Weights of a small transformer language model.
Architecture: RMSNorm before each block, tied embeddings.
Training: a variant of Adam for these matrices, 609M tokens, 4648 steps.
Each number is 128 + 24 x the weight over the matrix's rms, rounded and kept within 0 to 255. Layers, rows and columns count from 0. Numbers have three digits each.

# v: layer 6 attention value, 320x320, rms 0.0345, rows 114-127, columns 0-159
# o: layer 6 attention output (transposed), 320x320, rms 0.0462, rows 114-127, columns 0-159
# q: layer 6 attention query, 320x320, rms 0.0285, rows 128-156, columns 0-159
# k: layer 6 attention key, 320x320, rms 0.0284, rows 128-155, columns 0-159
v114:121108147117142142143117144149103097149126143169146120111111116117151082107129137155117140102133118162117137105095112111079148150120139139146117173152070109155154153109117142164102137095154153093129096149120134136118159166109132131135153111130101142151158140139134130166154140083149146105110168118104169159098108143114164107148123165127117155185166120119142131121173133127134082104121171158094126137126172147144119147135120127105155118121069106166096105110096123135090139117107139
o114:084119110142124123117158138162105127120132127148126107135141156099134124107119129141098158126064127076109132072151092104115134167123111148165090123111131129147152135145128143093104125113138132120128123114125153116118129160139156108132158162131146098158101133138140089122161153112108106088107154131133143096098138172139168169133161116133132144133138094097139109146196116153118132116114146145128120164141130149149101146116145127124130151137073125110095113128090151154105085112146095
v115:157152118106140137110157129149118111135193144121140136143128122137132143112100110115142103163092076132133093114130117122098106146126107116131144116129124120099157134148134101133170150140151146113145142130150137141098128112141069115128131110158132111088108097127155117107098100124148171135092112147149158140156156113130101121115165132130141110161108135149157141140079131156147154138152133090091102108132114161141123132163124134150091111133115118140084126115077114143144146105138147
o115:126159140154130115128132143120136107155140136131156112109120152135155117114129168114141133136139127165109134151110159092077147166114127113173162134128125116128132123136118132134113156131138090170140130057142146179117127123104117104087119155139145110170111157130171130169126109156160144123137129153167178153123154136128095130124146087187123097135121132118150127145144138172165142136153140109148131142124134120135142127115113117119127112160187079125102115151132131117137122121097133
v116:089151131132106141093130102153121112077184108115112150191139139094101107153150108122117139158138132082166114100109151114117133130095111099172136136083090121126104136078145148092144077119134112155109134163132098136144130124134126122095092102137166111120119160118124146087131105154136128141070123115104092113118161151120147113085136137091129163129110136137122086101154116122148104145088087158133137114109139133164159114160147092112126128136100108144139136133107115098148134141121126
o116:129140151135157114163095125169139086142122118101118106152154095081155161149130156082138142120135087092113135095137108128139161122087121122121120113131126102112118129135099160110122113144101111104110106133166105148160097135100094138145103123113119186145153125088082171180098095146131086129125131120114132163152155112148133133133131123128111125110102137192080106157145126142136120130114110131146117123109120132135173136124112145138112127146114089180159097113141131104150203118124171
v117:115151120099118141085136159138112102133119127115129129146153126131137134115097120059151121136084172090136139145147143083118172162124158121176137120137112105128133137108121136173151088136166143141108086100110142128151125103156135137174145167133127124141105157070137140110137174112103122119185185120101115157195119173133119124117120097128096152122143153110104090150122133109147102151101134102126188117133105127110112152147089127091094090138094180120098120089112137161151137137146179
o117:140124121136148104131154125124105148170109159089159118089137148135162125151113110116111145133099135096132123131104084126146108129102122104126113145158115148123094103136143127124144116162166125157113103122123135107124120145130125121139180099112107125142144140100138163099136099152129126080128150112160108123159135156158111102125125108127144160195120152133116154121112146133129116100104144126113164156150100136095149101118136120123115131151077167120112134105147078117152149090125140
v118:176149143163141119137110155137100106147118130135134128112120119135094146152116123136156153152133109150109107107110118120177129078112130149149091125121098122113151132120147112139140104127112161084099133129137107126134109149147109115149124154107110120122082150076173119178124148113123130146123150170171086086138056158153091094097162114096115096124140135097136104119121133124162149118109161102162160112121108126164114088161127130131113126139107123149165155146145153153143141122143135
o118:138178141101131103149123100153164118144124168157131105119114116131130150131122137151122144123168137127120114109139109120154125127087140121156135128098138111103112096108144131159085138158117144134117115105127143139148159111157162107104109145107110064167106137122171152107098143176106098120131123151140103152088119132103121152094112077107120112125144134138143126112102156132146138116077153133168121086133106139138117117116115112127123109115155159127134155142120116135135125113138101
v119:140123128110154113128099133153111136158109115156153130141146100095130130125126165156135092126119127166117132179125120121109123135135158100102175102114095112108144131134144113125144148136152155105133136099120090149107134092131128144075111087098118100166087096160162117083128095098146112126082143209122095118137131163126145144137139142125186131101090153137111175119168158155123107135130098119110144125103136127131132091078126153153133130160108149145106137125144137133112138139109087
o119:140079151101122093084133122116144178143073091153127122156163103137122125140153129144162145140160142136097141149132126116145099158115152124112134126094113127149087155142160118112124132154110148153102103139100129167117115122099168162083176131098132120133119099130112171085097162101154142120104132199113106162100109109144148104098125095168192118110111127120130098134151177153121133114093106106151119145171126155136151136090090146124135132161130120126121119129117148145125161138099121
v120:134133137083103137106150137097138097088154126155149139159106130117096094121180120113108120144143121154162131118107132143095115114144156122135148125093121087122152089147099124125096134135130106144144126165121145140135113122114147135126151133078132085106135054129108112136136092144151140162101090141122132120148128151101101107129165098145110111139148115135109130102134138123152127168123105098141121067160094139125174129143168144109103113142119168087139140098146102145137122109143100
o120:106134142137128126110083159143113096106133129172099114114138113092151145147158130116111130121140128116126146165127160098123135118091142133175115104090137120120132102126085158167124109112153116129117110118126128151127180136124152128123136128081170096147121141111103128160140086155169118096143118121097107119109141134147102150176166100153134129173119126138082110117149152144109142113106110126174107105118110128136141135127141156092152136151155133097119104144136113091148153118134150
v121:142120128093143115121123136120147140129126170146109112136091127124113147123183120130101139106141175089109120131124164119136132106094112151180122126130137120123122168183081132126111082185096104118143104136138106118112128158134114133148122153102121137144112134140133158147154125137141100083099125114128115119095143109112130146102121144162122147120132141152112121123136123126140089150131116112125120080099098120122123094155115157104146160095108139129078102129122157114170115115190097
o121:131109114108113110127154127149145139088116123127144146148133126092112173141112130138098117094136096130147146128141149146113168094120144104177099118099091110110148134144134110086127137131134107106144096159123093087127128150098100133117113107095144109086124103108111176120103114124107105126160108115118114126156137148131096115152132120085119145141130130113123170097103113114140144131106098179102126108126147140122171111119115166122081158145123167129157126118144123098160104154142150
v122:150128161149088147086150149119149105127118120158086097138102121110150130121145091136128131137105123131166142121120085145140166154104142159142118111117108097122100159089088163152098118123125095146133107124112077125107116116124129102159115110137164128126172142175121114068119142152117103128106135139140132120123115118104156132151105178130137141157111112126110137123143107128147117166110140108154136134137135101132108134144163118096141076117084110118143111119129113139123147158136147
o122:131100129162120149153132146132144129143117114140142124105098119116159154120137100112145122138086088155117115163135099125133148128117122179157144089126138134124097129126120130107120117123115113142151102117154081113110120145128058096110138135161148152115157116119105085147127128112124106136157149146146148144126107134129115117143152123115173123153113135167110093125143126122137120123112119107124129156135143134131110093155147136113118116128082141167153124155122146116116131125122175
v123:175125133118128112132099148128108083122098157105153134125116089137123152133106100124121171129154140116127128114161096120085165188093127118107134119177102146109162092157145117160114150140144130103144127131145109140100119110162155124125114133108147154113096136155153141121140094129112137146103101127144134130118098109118176157101129095090119148150138112128103113143117147153143085080131136117134145086150136123164127145146125093150115087168096130165095148093126132120108130141169135
o123:158128155155127098118154157117134101145125102101146117106089112113123117162125114116148164184136109087114134140102146137061097145131144150128115108093134122105126112133120149136099131134103148155136126110128120162147120140136138156141151134121129152132129120114120109126137127112107124106150112120113122125093114158100120161103127103142094116139161112137131099096121160158148124129131115157143172139166137185116150156114134137108116115116127149107140137169151122126126159119183134
v124:140144182128129116095106144132176127159086124131131094125138121104132132125145145131089141161184132120142091120110124186140146137096133149130140123104123181126135135134097143151164109131142117150148117148146118112125162082148145126124110104154112083108131110136113156132111146143125115122101178118119100162114107097143149116130152125132143145090112127119127078127128139150113154092128161158095197135152138145110095098111123157136161112114152140104135090140119134173116139121128121
o124:130102140123171108086148156159153145156130102100118141139108123146084130139143148125152126149150119160191114076138119144132124128169140102111110148131091145141106163115115139134120128117126118115124132143090135124095099101130126131123131107128117127135160098121125150161113142114133115106114146172141091071105131155111095106104121144120125143113124122145115088136089123119129148078119122115122166091098125125112128138137109162114124110138096153100147128133129127159144123131146123
v125:082141122154096128137074136104113124146098110136143109099123135139117105134159142097139112167129103112123139129105100173132179108130139134102095144119129112107112138178138119150095096136124146185122125122132111113124094095129138083140104158143056101135144152145141127146099108148176142140132137122146122121144132092128146180094113122124151085119106111151157092154145111106125108148127126112184143115100127121151101152118159075133141136165118168161163144127123117100162111145153104
o125:154114176138124145159134117126143141182105106119145140108102113128094163154106114154153153136151106129163135172150117153139135097164117125148179133135169151087132100119128136132112096130109160155157123129179102125124130137098126155130117125151124112106129137159104076118137122102152092136151111081113147132147144125112130120117110132167140108142158125136166139176097124141150152139137116139144126142119151126159116120114124086111124136121136187139153120120116119121091176156121165
v126:133122137125164143146129131088125087167092150143159151110129096099122142132136104143139125154109141121116132128155112145111108099140131116103147133119102145151126091117129141115137150094157196111121103144145095114123133141155114098147130149119129117123133120118102149139109155094157156116156131147169087120138100126112123138146120046133130110163109153122158146129096147153123130106087079126112161143122150154100106127143123167123153123131092139124154129107125115110113119143115108
o126:124161142104130124107131146088123180158135137122143153113125125145102119136166161126150124131126130124133103094094094131150107137120118141108123080128148140155121089129160089128111135087119147107130111118124125147103138131136202162093163139117152102121109140135134132155095156139130136134119092106117121126114128123105172119095110117143148121131147110113138150116154100161143123121114115139152127107121102106106118119134117135099144136144123148113077139104141113164089148128109089
v127:096143113178148143136135114146121136097128153111165134155148139123085116141165152100188105105173143133094123160168142130102163091141136097124101119121111146114142137159146096140106149106171160107130142134144123128154156110158107168143097100106089124140152141081104130174127095136130156103091131138154145123169141138135110113136122096096148100136132175123139174142165112102115153138111132171101141137128093131116152117106141164095156121142161132180148146099129129134144119102129134
o127:158131155147149140123093137102118095130139143119092125144115130152129161150152143121130148115168134124126134115138148122140132135105138130134105160119127070124117130108129103147115132123140159133099129138116112130139136135138148150130142140127136116125094138133161134124093150117158146125109158155142113093142119146124134144107131081138121127109136134118141150156151139134127137113108117128149107135112122122113144132105121115136112114142139106119113145119096153120136143128132121
q128:089140103100124161105141104117111090112116144109157121106122148116151113136118132098102133113161146095119119161150098118155148144115115157123146111107111099120130106141166150107113124150143139141139090125133113134120111110180072140144104109116171152124118124146143127152127154129159137122132103112105130131128107128119107126130127121073107135128131128120138130111127086119105090130128145087123150125074136134131139157128103162114136121148121099080138098151149141159148113147138157
k128:097112134163122128170096114129148107125155109107125132106143122154123150143107134132149122173126134153132117142100122128098100142104102108129137136147155105161119158123130140123126094153157121132155118139146129129148110116126124120109119122143107106130168114127108139131147154131124137115136140146095128121104131117117137146116133155131152095118124114133106117152112130119135147142113127128107119121145122141135121117128148159121119142102179147121161131141119137136136116126133144
q129:124125119140126188123141120145130123130123155145155107113103147128110124133121144119092126115134112124143128133150097094149142121103120127152135102098134104133124110136149136124124116151149160126132106127155110147128144117160103115126095111112158088091126134126123138151113131130130123123134137117077110141155101135141122123128127104087149118090148130139139108124128111123102117121143134086129142108097129125148131152130109137129123095133118113096133117136150143144150098136113134
k129:136122131151156121152085104109123129139113115110123122115137118121120142172139139142150122139120131155124091144137127127110112128101134148123145121130121104141109154135096114111118134113139157133149109133149139135125115148115152130129150143148121121161122127132101151132143141131116161111135164122147134114128128101155138109115161120128154113137133108146139115125113121108095114143112117125113109142121094102145083136111153169120133137116146133150144123151136128116161129131168127
q130:116140128127138173141141129118130106098142144118145124118145120131114148151114112118161128135142095135123179131143132136111092132112117145154125128145121105118128094147130122130154142130148127115146121133141117138124120120156121133136155140108155134150148150141158153157149155115157137104132135106105131122111113115124110132140165152119123142108109125144103136125125103139125137160118089095117149132100125112111118149143154138118114098129121107104117102132138136146134115125135142
k130:110121109138126147091112107115153119136125161132144105122116150125110133129130108121119120104137110132126124147138110107137156167125117117100161132128144079104103116101103136110137111099143127123153123121120121102118140123153113140122132151172134117114109140138128130111097097123143159111119144133080095145113112116111170126128116116121145120118123114116133125115116117107133125088115121115159116116131136139139109147172090139117136108130138127115121101135097153113140108108138109
q131:126081115124144095125096127122141143126128144131130135112127123144137126118131142138124123133132155141129127103146136117155129151162162088171105127163138133131130135124115127132105134140112155122121115092112111137137128162127144140143157156127092140123125146129111135100155099106140150109151104116149129146126162140155156104129118122125122137122107133114140125142108147117130109114128093138127109111147121134142122119139104094154128159116101124156133119102101114158116112118151126
k131:143122156150114155147153107165146143180127080115105143149144113139136120118133112138126140155153145105120155105111134126095092132104133159120139111118115126170120141108122103122132111147090122117145160141116124125095142138107115127135100110113109122135107101146147129098129109136126109144107133119096164111145142126134142133124129126145131130113138122119148136147122137128116131145138154126114148140130143122146114096126123134135117098120144120141118145139161102125110129134114105
q132:114117165162134167116105133092115109130121128137122169137119119135152135140135134107130133123104111139141153121121133144122121120094103121143133075085121113111156101127133132161122143144146201110127135110114126105149123131118148112146103126120133099128108141133140125165114159144116127128154153163092150121123112111098117153133143134126167148094162106146122162127138125122126168114115097104149159087097126121137098181124140143130113110121132145127132130110142165108101115119129128
k132:118087127128103138102146115099093123103122192100133127126132146146138123113098088140123101111161102122150127128166130124140182157115143132128133149121129118122126129115149155134142108092084127133133112126125118090113133114163128120101128130133140094132157128152132116113107099118137162121135136141106155099139098138153169133113122093127129114117100135120142136114120095118109154119128123148108116093099162145134114130129097111143129105142138146116116086116092148126148104104104148
q133:116143139132152140114146157128097105138096137119163152111116177114112115168152141168128140144106133173149130135129139137153166123104110140130078115116112127074107146104136088172108124130128147128131093130132137129107120125170109108132127127138115089134097125144125160127108137151155138139119147137140155097191190111112094113107144121121107128129154154132136181093092100128157124107130147107124139166097134132099130193111087097139093104188149125110130119134087147092143134106150137
k133:137095125123118137065146114154154128071168137155132084116104183135123143123141102100136110133147109076114101116153102116120170086094124121131169100128144123099103073101091090105155117120136137148193128111101116077126149115141136151132113105145169079139138171123101157124120105155159193106104135147096119098133113135122137145123135090124149154118113110059109151118145113124153116113133130115141091140111168139150135142139106139124131086121146145123079090099106169075174139138115097
q134:143158155164153129131132142157151157100156082126132139114146099109125117089136166113133117165141118126140115080145104080112121127128082088126155102115133110137123137090142170080121137131138114119131127130120091145128105122116161110152111132104145112150149135120143119106148108147151101112120086104095125138106098120120139160137159114128133147107113118143135141136096112160113166143107133171098110114125128143132132124133129146130153100126119126165115105163154135126129175140102165
k134:093166132089091126136142108169121131155123139142112130125112109109110103114163178133121185136146153119128154124101173179132123118158155130106087135135119156136161143129119136142118140166116091108118155176074164167116120136096113125126122141115093164130094114134161143106134138115133105148122104116141115121147147148108117137122124148138092144125110156149156081179119150135165122138121168138145164173131089126146109139128105122106141133137143131160121169176119108119122150168118140
q135:126145145145118122125134130137123117173103165147141113136144121088115132120111101159131124117142098130153169159110163124105139166120169181111128114124126145113125125154119112136121145112110158145132128136132128115111098178144129126102164136130133104149097104117119160125086137065090134127148102113168141093121151093137126108139099159107074107171167134123127149113108140138133139102125146148123136132088115140137158143113112143129100149148117139126102134123118093118085106099134149
k135:127142091126132155094132120155133151086116120126186135122200152145098140103106089129086114139145115087113131100136164132130151163114127175123159139133168064158106093168088118143143093084087130164177146125146069146103181102157088138106137138160176110087146073106104160109108131106119165111104121123105139116133098096110149117123084171125150142120122139058098172142124071122121116095133193119102075127100174134141143118141120120137108083131152148118071078055112099096175135116063136
q136:121153162145148139122131132149107145101145076136082135129143091153133142165084120137122111139111128095141120078108084074087124133145094103124162106084178098130101129120131128110128115100161119128119131119146109110130113121102149131130108104108121085131143120146143132140109145135124085160119172116118132117113094109080127156149156109118114087099138096092138146112091127111087146142145100092096134086099136146170120147146142127117151079107104097097135091157152133108134157120145157
k136:140152139141117131095148120113135111109123124159122113129095107162116111150149151129104150147108150111139134160127144123106097117103132114108160122108134121139136136115113110102109141137126129141072150160102123143091128182096117101134093121114163156079120132117149149107132113150111089117122161148143143143117104128087138143147144142137151146106113119110118135134144145138119120130140146133136122154122116139128140123146164137118156164119146120172117149117179142138124157117124146
q137:133158146155166143125138105126142149092134123129125134162172130135111114172102124116089143122114123125116120088106105079096114115112117117116113137102134093142111123142156119135104111170143111141164125126138093100151150114122158139112105121121162096155100115138127134112122124118141113146125113133083164140184100128095132145162137153113132137108151077145153148142113144145147109172128097114107168099096120128125149109110140135148125125145137102109091119129161125134124139149101164
k137:123131111120115114143141136134145119135138132086084132135156138137158066105145095105119146117129155059184096117120134110096093125124142139131122122105084114184169112164096109132118137123105128112143144126126106154083100161116102118096124104091157129097117101077133108082156123125147109146101095094138151148170112135116122155151152109145130135132113120193102114178139137153138133139107146153137151111159090120165126113161105074128146152130142110166096130134158139160146191095077164
q138:144123118163151105146114115104159115105086101082173178128156153128136111132093128154161136114118161138150139159104156131098143114143142132127116143088098162111111147117164134153081118148139148138081134128104168100128156130122103122144130146140126109138121125132165157110093125116122102131109114112158148099105173130118079117108136153157142110175112147132143132112166136122120159144132142161150143121155109114106137168118076146131111123146101150103133119131131123129183139128100120
k138:141110131167104153085100139145144120134143136099155129093129165109111165181085107155117111118134128141118104146129115116123131137113131111116144131146166109104128122127134119123116137148151129120140105071116088108147133115190125154132113091158172133113118111113093110106115134094152194118160105131119104111126114111117131144123149109141146136108156100151121144112131061155092109144108136096158100147120170165143150129134122143128140081123116132129126098085067135100109094117143079
q139:126149123163118126125140127122137171118164072117125124141151128152154147148127161103144156133094132151154125104116144141083083150141095110084194107123173154126145134122113098103154117108156130137092162137119120096154113142090115133137100130089092151133112160137152122138131127104099136194105167071125125144105151125130105124114118178125137114145143109109151142166087162134133145152158148143115147152131125112102150157144110128153168111132137138168132134193137149143096181126127111
k139:108122140137126127128137126109154139139117090118135119127111141151081114121137146159131131124103126099124118126134133110132113123122133105128140158114123133159127094147087146135117122125133124120108144159115129150122112115101138112112096120141122128131122128118112105109127134113146103111096125102154099138098098152142131148115131147138141118111095131131094142145158138145124119147140138127117123171125133094107134128139143132140111152144123128155093146153133151139151155124116130
q140:111072129142119142117113132133114158152097137127100127170113128131137139126131145167138119123146085162129194136118108128123142114120163129096140111123168145158142099131163093136126143121111149122103110105120145134127132156163131120112124151103119141109136100145135144142110136105105143101155128173126103131122121123136164132134145113123101120128125124147149138146152122120100157135122119120119118142113120149117116107105124145135168144135128156142191146120114116149117144096100105
k140:152110104133126142114136126109087153116078120154170165126111131137107133136134103101100057148137131138086115160131105097137114106139115127132110132144136096103081118139102121174134122111124175143148096051163126117158142135169131122148149113141128128081115100161123119154074159128109173148144151144148141085134137104157145109126153101130091123162109142063122146129123072136106107133112112107159099067066154111122122147141102108129131063123138138134115072074088079147130075108136130
q141:106105111116130156097133141098099142132122098125101141163147129131167115156123129125116117150179099122116106139121112166133155108151132114131146145108128099119140132082120141139157154126094135133127152122152115118125125136129111114100096105109132117105128140126144115121132152117114085121124152154139125128138112136136138110101154083124135096112154129098166148140140121117119155089130083124127136136079118156146113114108138143119128143146129137126169138115130122115151117095115164
k141:123165149101184126143155147115139118152132051153083091105161117150136095105131162123121176131087132128150151080065095110054040120119159119088184122096080126209119183137096151140075132121128127157021170222112143182142055087015173116109124128084125142099188166110181104092156156075048030168125118133112084180119103137124107129150156151119137081097118095126130144191095245107111176141097139169098150172158170112143098111121115174064178203088086145236158187163255134182082255148088148
q142:139125153101145136147157131152150135137119161116143145113102096119161147116143128172131140103111108115140158113117150106125093127153179126121130118134137112114147104113142114153089096124170130145155092101133120121106115123165101134105138147150133128126136106118146135147122087114146133102130074112137153115088116133126133136062095136117121141138132116134105085101117145124138137129123150115170114103152094131102121098123152088097153145111116138126181126138146117150131112119094110
k142:137139139139158135139109149111159113111096148132129088132137112114101108124120172126141108157131152167122153148125140129156156116165115167128097141163126119088130144172158103171113138157154168149108083122132134118145129122145116139142134154147096148141177105149135147147130151144139141121134114120134129127125147086105111134122103116094131153133167144128151147141116099132151155095125116139108115110078109130148140172131138129102106131140094132084134117116114142168111110156097129
q143:136151166130150074112123099146151117117169127110173117135128139097128138092155145090124154111139109156163120138129127122130173100150124113168132121126123133147113133107123117157129133166146071126150138121128096098143177115131127101089129132103134125152153148093150086086095122153193164134128112107144133125133130111091126076145122156141080097110172101128141075110086163140177131129118169125128138079131077115127130139083132123150125147115113195094141109097135098058167138108138161
k143:117186134172172104155079113117148123122161084138129161090162106098126131141131134096136144143129107148122138138131106110087119110140133092109114096137122110092135086122097144116127125104160147085153135118162105068107150135130136124080124124117152143176097174100144132090125123138128096119149130129098121159146100143088130111140142172135138127099111094144113122096136197112137154117113158121092104098135128108188146143148143151086121107114145124147147122148151116092106145104132123
q144:171140121069152121143135111146121138107102139138114109132130146087146141131120124116096092106113150097137102134082108145116107116122086143148094146125125110123162127120189172186117079152119105106132119080124097161135110123115149127157095135123162124116139114126122128122140157143137125135141094123160114138169164151123116136106121122082149123142154119134140085159116111141177097121123125093131116090075135100166135123122142114114104118135126126100105103111112131104133125093135183
k144:130155138118115141142154111110116149123105153136122116094127117120143137155156157166103116102082146151180118133109122126086110126123096106130132108072136114129144103079147126163118138127135112120107154140155153126166105075128097114177101141146115115130153112122151135144127138092098101138131117106077129150112147116097121146137107160126090166129113104126135112114107122142155106116093167124120168136127120125119136121154123088090135127141139121132107120162171136141148153142094187
q145:130097139101151118176129143111108139126110140134174161158100126129135091136111166139133135151114160139124129157181172148145123138138144105144141152123090098150127130121130175077099133135099119152125162133120145147141174152092129096115139180127136151070098140099176122122119161097163105109110133127169100161156120093165117111125122149118118109147081134151147138136152157140168134159124141137138128151143106154074154148138111126132130161109114124159139125122136113151150112137098111
k145:145111171119136111130147137114127160154117097125140130131128109119092123162136132112130088111116113095146154150144135139136131094135111126146157132116080119108161074143159141113137167096131090099154144129132107149136122152144161097110133114090109121084120134117160111140163169115144115156083117142139107140107110098121135133118165156130141146149153060140110136111130093156162120138123161123131163170121152093100138173127114126108112160126142165147156100128089122083109154130083100
q146:141102122109129114152118082123127151118152134154105180090171116184126129184112121103123127103128200117133122165114121145148151155112121106090105112138140121137121156166176107158155113148135151151163121126148163134133127160141138152120090116156114131097075098136108128140138101176145145137114138157151172147133166131147103120122103070132125110118124136050159154154133119136137082121120136076123177132131147132101123126154111127128105110139155085084126167129097127143169143086086070
k146:166106117102148122119121101117160113117098136130113140085179152121160156139135132136110157063106142099140070120142134094120157104062113104121107164094116133171126094139142114113135105165149123123114101131143129131179108155124134146136081105125130118098070169090123108126202154147093084127152119120115144135121170123124102136139085145138099140115144138091131107163097127120075159097099152112136151106136138106144132125131150129157126153117117103117075167153124145155150159204152127
q147:128162132092116156125118095112113157086167119157145141144091160167115096094113126137144119115125130096118119108131093080133175123140135118165081121134149102128086136105160138084149109119129163113117127151159123107125106124129136135103104141186161102130161126142115159142110108130150116130159128125134176104155133162100110172139168085080081071120105098078123127127097084137138122080137126085132137104119124154133149107144138149106131092119135141114158084111106118140136149107159135
k147:153133161086105147155106112121108126153135131146128143136137138156112142161145120118078127099123157090107113134122124116138116094125088146136097128135117070104131153139161083113161119115105124150171104119142150131144144162121133144125094152165121150107160138153130143147107142159121114095148145092106135113164174075161129114139130166106112107074093129090123114119112096102170129159122125148138146124138105140138128132122145181140089108076150136177138123173148132120130145141164131
q148:113122121129118120106109150101162112132159119129126114158154122133152067089134081126105105121122150120130134143111126127147129137151098128127119091120140119138135107148130119154122102203156125112153129124127133144123095096120110171168116137123199120104146151139065131117152135090120151110146092134098119142150124120136158150136122139095160126126070100127089162072130090107157139119125146155160068109115093129155128135114156123110098131160120153128133126113118171123153117118118131
k148:140154145095115124144110151116114107074080132126091128101103139131153118106140088132110139099137085107166125100101149082142122130129136117086113142108120172188137073193102155131189148160095151103123115107115158132149145095154095148141106150117117119133130077124123111123148135137103125131092115131077126133113114139139117149177134116068086129116129119168109099109112157151158150189098158122148110123172108129129130113075137142118113103065117139086154147122107172134125155143179135
q149:152126129096124129150172108108126152111136135131117148151108183164115111159128168125138161178160122151088104108126142134134103116119119170082106137153101117143114140180129104114156151148163154141134127139143124112123150102094099109162107121141124117164138160092137145120097113122127138131144128124120091131139123122110116106096116104103133104146107158141144169125097113130113125116164120108156108115119160131151125117161124112079150118125128129141132091168118140151122116143117112
k149:111113160107138149123159111142108112167096092126134154158135126133129149158117112141165158112151095126128179104162143149084135121142086138146131134173124121104139144087133121153156127127106160106116186112125136118126114125124112126113144122122144155122135110140128157162114098137124118132137082118122139142147111161123086148133129130125124121088114150114130122096110128111158064123130100114147085147117158132122139134168104125084117115105109126121142125141093115147151123083147117
q150:141105097098121117119138142131129158140125133144160124082159121137132106113112178093141124147152133124132177113145107081158114161101173142123132132159120172168149116141131092136129190136116141094134097117142155141101082126142127134112132178116168131114111123125169153133136151104119095118203092083162123147118155128106131146102143116111128118122113130115150145140105144083123150096121112149117159114178102144135143110089096122158114153108114144105147147160167124117116159123122177
k150:151142113138117141118137103125113089151149088159122121153105142105153107134089173143120087169146136153130149122138130112107124112095128126194125127111123098114105095150117097129163092112136162152105126136168135146139130092094139124192113125149150085089173124145163166114131094117104111132131124081163081146098146157104145146097125148120111131174125084111120113102127145150132135142136114112144115133119068120127145139152106109103157096121144152112136118147187143102105193119117100
q151:121101107138104128093135133130099122118116126144132129136127153159148129142126101181115163157130110107142154133121159148106132109071156105164145141100092175095120155105127111137085146103112158172136125144137125112101133157143107120110126122119114139069120145140131130146104116115088141092104176126183086153089137145144157109120119149128111136133104083117088163176172161141112141070118119106118099177127126123103125085136128152126126158139148146154142140106181153126108131114102105
k151:140145089173128128105158144118146114097141135115076161129150105121126126134147134140120153082162115129119116094142124155142095108115156152128119073122139112122096130123105118140108117110131151151134113136089115121125144103151123145086138178135149137127128144138111116151143163107108127142126150187125130104113129103163125137105151127187154158093119132103081150116134125170133152147136133084129091137096147136102163125129119138142126113148114083141139104129128134145126138138111107
q152:105099123128158138133108125094130139123135159161108165161162115141124120105142121137146162148123075145130193148092143146117119153131137105087117114150094115142146145168148141135110182147184154127107102112119164124101165132152124123110153120134131079131146143133155163142157155154110095134140133131088172120163125126138135088136116132137140128173134142124087157137103086139124153107119148163131111152104142129076090131177130121105143147122141142108182121151145108157120139114123106
k152:098085110117174084137106130122162154129119118158107130103143119107124141114116051085147097118131131125096140145104090120123128097140078117143123108162092126125172118134142140139167121153151181114144127134104120129107144123146120165123159113084156112139174095140116155137136129135147119150093110115119148115106148122136128122172127099117134141103082114121116113167121090121108118139100137095143130149083148137107084118148129146102143120125122166149108080112130108132162112064148116
q153:124141122091119167183131141130118156100122168091149156115143095154127117113149121134123141147128163084117099143135120100107099128122159149134141143120120108116111143176130136117137149093118153117130088110104134117116154150162125096129110138162153126194121101123078120127146117120129120109088146112125182140146099103158159118172161126142102139147151128147114103130146171131117119171149130102139103145122128155120134146146122089116126128139089129130091137119157153140135117158123124
k153:161133114123134141149155135102129128120135115100123123111168101087175173170123126163146145132156133124123097122090123162149161133089107147109140164144139129147137115162138119160147114110133108167133145128136142204115107151141128121102104111088151160132126108117121091120176133147155140146089124114167138124164098092177153141164139171110151170160119117150151158113116122121119149144140164103148110146129116098127172133105179091130105167173121120148108133119131135138138122143110136
q154:152136111150118106138141121117120121131140134080152126084117126156163144164112110120104124146146169143116123094111152069117100140153147124124101104139132113179166119126133116099120109140088139121118126128109116111136182117123098146135134117135174118120120112098126135113126148147119137134122108094157115149123141096111165133099142115122128174154116119145142119140074159135135138097139088166157085124099167134122071150149127125123138129105169151113127082149121163136174100142155123
k154:120162098143143155153109142164090105142120139111141095115142091122134124118100110124139088161152114145141119148116143109141163140128104115157102130156124118073142131122111112146151113111111097123146125134162138127134158124181137093124134133122155116166124123100143132159150085162153159129161104116183138102122114110113152120135091093118074114178109108127127129177148092135153153085167128162174134150130135091117085144140122103128140122103152160111159099144121135149136117137125099
q155:125139098162160086154089133125167105124138168190098106145086119129142128133126152151119108177134126137154123146121105146196111114123104105133163158179155151096152147100103131131142099152092162106107145106135143138135106111177064086132138186127125126135135132156096144141144108126141104109155157102126108134122114145129161133131189122155115141150108171183102129112157128142139142149086089118133135122176167126082171120116128136137132205125143111143157106118148127127079161120146119
k155:147097103146113131102121113107130089134132139088102106152121103142146166116117148113097150142140085111155116115139078129151121123126107151139133129123121137159133143180123111105142088138167148122124121145147126134144111116161109118096086129091130109110203101105117122144171143148143160175112124121122175122117093104111145139134160113103171141140106108150098109096144105163118128133115142133136124115126137132133170070142162138121146152147169117117145106109094129111159141118146149
q156:103143107121183156107128140143132134121123100081122164128165124160136107146120104111133105136133116116184124129086130178094129139111184096149127171125135147109125133097166139142110103124118117130141164106153118133153130141136108192090148136131147150106119105166131142051099100124145114147133139148144144179121123111131107133097133117170148145151107123110084146118144149094112128151112111146128124125098101132111173129148136123130146159152142092117132092132143090166114125121103159